{"activation": "swiglu", "parallel_block": false, "init_std_qkv": 0.0601, "init_std_down": 0.0859, "lr_head": 0.00537, "doc_mask": true}
Each number is 50 + 15 x the weight over its row's rms, rounded and kept within 0 to 99. Layers, rows and columns count from 0. The size before them is the row's rms in percent of the matrix's.

# layer 5 MLP down, 128x320, rms 0.0859, rows 81-127, columns 240-279
099:56 69 40 68 59 05 23 52 21 76 51 33 43 21 59 53 34 70 43 57 54 65 45 67 52 53 37 58 60 86 51 32 67 51 19 41 63 43 56 38
095:55 49 43 41 54 34 64 50 29 62 32 44 48 20 73 76 49 52 39 61 53 80 32 47 48 30 66 61 39 71 52 56 45 24 79 32 69 74 46 88
107:82 54 51 64 43 40 63 37 71 72 36 45 17 53 62 52 04 28 59 55 58 56 42 47 67 31 47 41 88 34 45 21 74 34 47 62 70 58 45 38
095:46 43 44 50 74 58 46 89 67 40 47 79 53 65 40 44 30 74 53 35 50 79 56 54 57 42 08 50 55 29 41 50 42 47 53 29 39 72 42 65
095:55 53 41 68 70 53 44 58 56 44 35 70 50 53 59 44 47 35 43 67 59 55 38 52 26 57 74 46 56 56 46 42 47 55 38 61 58 77 42 66
095:53 49 70 54 47 16 69 54 20 67 64 48 53 60 72 25 67 69 44 42 33 58 67 45 35 47 61 31 51 45 37 61 57 57 55 25 44 38 67 54
098:33 39 47 70 35 22 64 43 34 71 63 60 49 52 67 14 35 49 68 46 46 27 42 41 71 69 35 36 53 50 46 52 56 57 60 39 59 25 65 43
095:65 50 77 39 33 43 46 54 60 65 67 54 60 20 35 48 55 37 29 63 48 71 68 40 39 75 57 51 77 54 55 56 61 46 41 56 50 66 55 62
094:35 46 47 41 65 35 42 74 30 43 58 49 52 37 77 48 30 56 49 30 38 55 30 66 55 54 74 74 75 58 53 14 18 61 26 43 53 64 39 47
108:48 19 35 45 57 34 46 60 39 45 41 52 46 51 53 45 41 48 74 75 28 49 75 40 42 90 61 49 64 50 37 58 57 44 80 61 29 61 36 99
108:58 57 58 43 62 58 59 71 37 83 42 38 47 73 40 56 64 39 62 38 51 36 43 62 29 61 29 53 05 49 75 39 37 32 70 36 57 48 39 31
100:59 43 62 59 46 65 66 63 49 37 58 64 58 54 67 35 41 21 68 27 49 68 61 82 31 60 54 59 41 39 18 30 47 43 47 61 31 60 63 34
100:51 44 76 21 80 50 36 80 11 60 27 52 78 52 40 63 59 54 35 50 57 62 52 48 32 51 60 51 49 46 56 32 63 54 41 36 52 45 50 64
103:66 79 44 39 53 51 40 60 49 43 74 29 46 38 37 40 51 41 46 37 49 70 62 69 76 30 49 31 73 25 39 52 48 51 40 34 49 37 48 46
109:50 40 32 53 26 38 46 83 54 68 56 54 51 59 39 58 47 38 62 14 48 53 37 81 54 50 46 78 45 50 50 61 74 84 61 66 54 41 79 46
096:67 58 20 58 44 57 59 37 76 47 34 74 48 36 55 34 50 26 60 22 55 42 60 46 81 76 51 85 53 45 43 59 62 66 33 47 55 71 33 41
099:64 58 39 25 27 32 47 24 44 51 60 58 46 26 36 31 76 44 41 23 53 59 52 58 58 38 60 59 45 44 46 22 28 57 61 48 63 29 41 33
099:37 40 43 48 68 55 26 27 61 21 48 66 60 45 47 27 41 34 43 69 34 63 57 52 43 43 45 57 54 39 32 48 26 63 38 53 67 51 63 45
101:53 34 46 57 41 58 64 68 60 60 53 50 47 48 61 53 63 44 60 63 55 63 12 57 40 57 62 50 30 25 61 54 59 26 45 66 84 40 35 46
101:58 25 72 40 71 50 25 59 36 52 41 72 69 70 76 55 42 78 48 60 50 46 42 34 50 83 60 57 58 64 61 64 72 29 65 30 34 81 37 56
095:53 36 51 37 31 08 46 31 36 54 46 48 40 31 38 49 70 72 49 72 62 43 54 51 54 60 30 63 54 49 30 51 29 58 49 38 51 61 46 46
102:62 27 55 53 54 53 48 53 66 35 41 50 57 61 32 67 33 44 72 30 34 47 32 64 80 61 58 89 70 49 73 54 59 59 34 65 43 30 49 79
100:71 62 35 56 33 49 76 65 67 37 43 50 48 53 52 32 81 36 63 50 59 49 67 37 80 52 34 35 41 62 38 28 55 71 53 75 64 57 63 49
108:53 57 43 29 73 47 48 48 14 51 42 44 50 57 59 81 52 55 52 31 52 56 44 47 80 57 24 56 53 17 47 46 51 79 36 45 47 38 51 49
098:51 65 58 51 50 62 61 26 52 57 54 34 29 40 15 53 61 61 42 55 77 19 72 26 77 62 43 42 33 68 47 45 71 53 42 51 33 37 67 25
101:55 58 55 26 60 10 51 41 62 60 28 50 24 46 47 32 54 28 30 29 71 46 45 24 48 30 67 61 13 33 38 54 70 33 53 44 41 75 60 40
101:59 48 50 26 38 46 42 39 11 51 31 80 61 41 55 69 69 55 47 55 35 60 71 31 45 54 52 40 61 28 47 71 62 38 58 58 39 55 59 53
115:46 47 51 45 49 33 33 59 37 37 53 43 70 36 21 61 52 56 35 55 58 52 57 48 52 65 59 52 48 51 34 31 55 15 48 51 41 55 55 59
104:53 69 42 56 40 44 47 59 50 66 35 47 28 50 65 80 77 61 48 48 34 44 75 39 48 45 53 42 42 39 45 41 27 50 47 43 57 46 25 68
099:43 79 53 71 29 35 28 36 37 56 52 45 55 34 40 55 50 74 47 53 41 38 52 18 51 71 69 39 42 48 27 38 49 32 24 31 34 43 33 16
100:28 37 78 63 62 28 71 45 52 48 65 35 68 43 52 56 62 59 66 61 15 59 43 68 47 59 49 51 37 49 60 65 32 52 46 42 46 39 60 60
106:69 75 77 28 41 33 36 53 45 85 68 55 55 22 22 75 43 42 66 60 65 30 28 60 71 55 55 54 72 48 62 42 53 61 25 40 60 69 66 37
103:78 55 45 71 41 59 42 64 50 53 21 35 48 45 48 46 62 47 60 25 38 72 60 51 59 60 36 64 55 54 58 53 38 54 50 45 42 53 27 44
107:58 62 64 37 58 41 56 54 49 55 45 67 80 67 50 34 70 60 70 47 33 45 32 39 54 58 40 38 58 26 61 41 76 21 30 62 30 49 59 47
100:38 69 47 69 32 57 56 47 26 73 32 73 59 69 54 45 43 39 45 66 59 68 61 49 24 24 69 59 50 24 59 49 35 39 48 39 46 46 57 33
103:54 47 69 22 30 52 53 77 38 30 79 66 29 41 60 31 56 70 67 47 58 53 83 69 26 58 37 31 48 48 76 72 52 42 64 26 55 60 74 42
095:37 46 54 54 46 48 77 68 37 25 60 73 51 63 55 49 58 71 82 51 29 73 50 41 52 42 99 70 58 54 38 17 71 40 44 59 58 48 27 41
095:37 63 42 32 49 46 80 56 40 74 74 48 45 57 62 68 32 38 46 62 37 51 34 49 43 87 38 60 38 81 41 48 62 41 30 53 61 67 66 63
099:43 35 56 60 57 40 65 29 19 65 51 68 48 74 40 45 54 54 54 57 57 68 58 63 51 69 57 69 49 46 55 72 40 38 50 48 16 85 70 46
090:58 59 55 34 57 41 72 26 28 85 34 49 63 46 61 65 63 53 51 43 46 39 64 56 27 55 57 33 48 20 87 51 49 50 60 40 47 51 54 46
097:47 41 39 50 38 43 45 28 73 46 71 49 70 34 63 38 28 70 67 42 62 25 35 47 49 67 72 27 40 32 57 49 56 39 35 43 45 69 58 41
095:18 55 40 28 69 56 36 41 63 60 46 44 33 56 17 24 27 48 37 70 12 75 65 64 38 47 69 35 48 38 65 67 24 59 45 66 70 59 68 61
098:65 82 79 31 35 48 68 42 66 57 58 66 66 13 23 44 35 40 65 35 51 30 28 47 53 66 45 37 42 43 71 28 44 60 63 53 42 55 54 33
102:28 09 77 46 42 41 33 44 45 62 41 45 67 44 40 51 63 47 45 33 56 13 61 55 59 40 50 61 35 43 51 43 34 75 41 45 60 50 27 56
105:28 51 61 54 52 47 67 48 07 29 31 55 59 52 37 44 59 53 39 57 68 73 69 74 30 58 45 72 47 31 37 42 87 77 63 60 41 77 27 89
094:68 45 71 29 33 49 62 35 72 38 71 43 46 51 56 34 68 39 75 33 73 50 51 30 68 94 39 60 37 49 54 18 32 53 43 47 78 44 47 72
104:36 46 28 66 43 62 39 76 71 54 46 87 54 63 22 08 53 44 50 32 27 34 49 40 60 31 37 60 40 71 79 62 26 55 42 24 49 73 33 64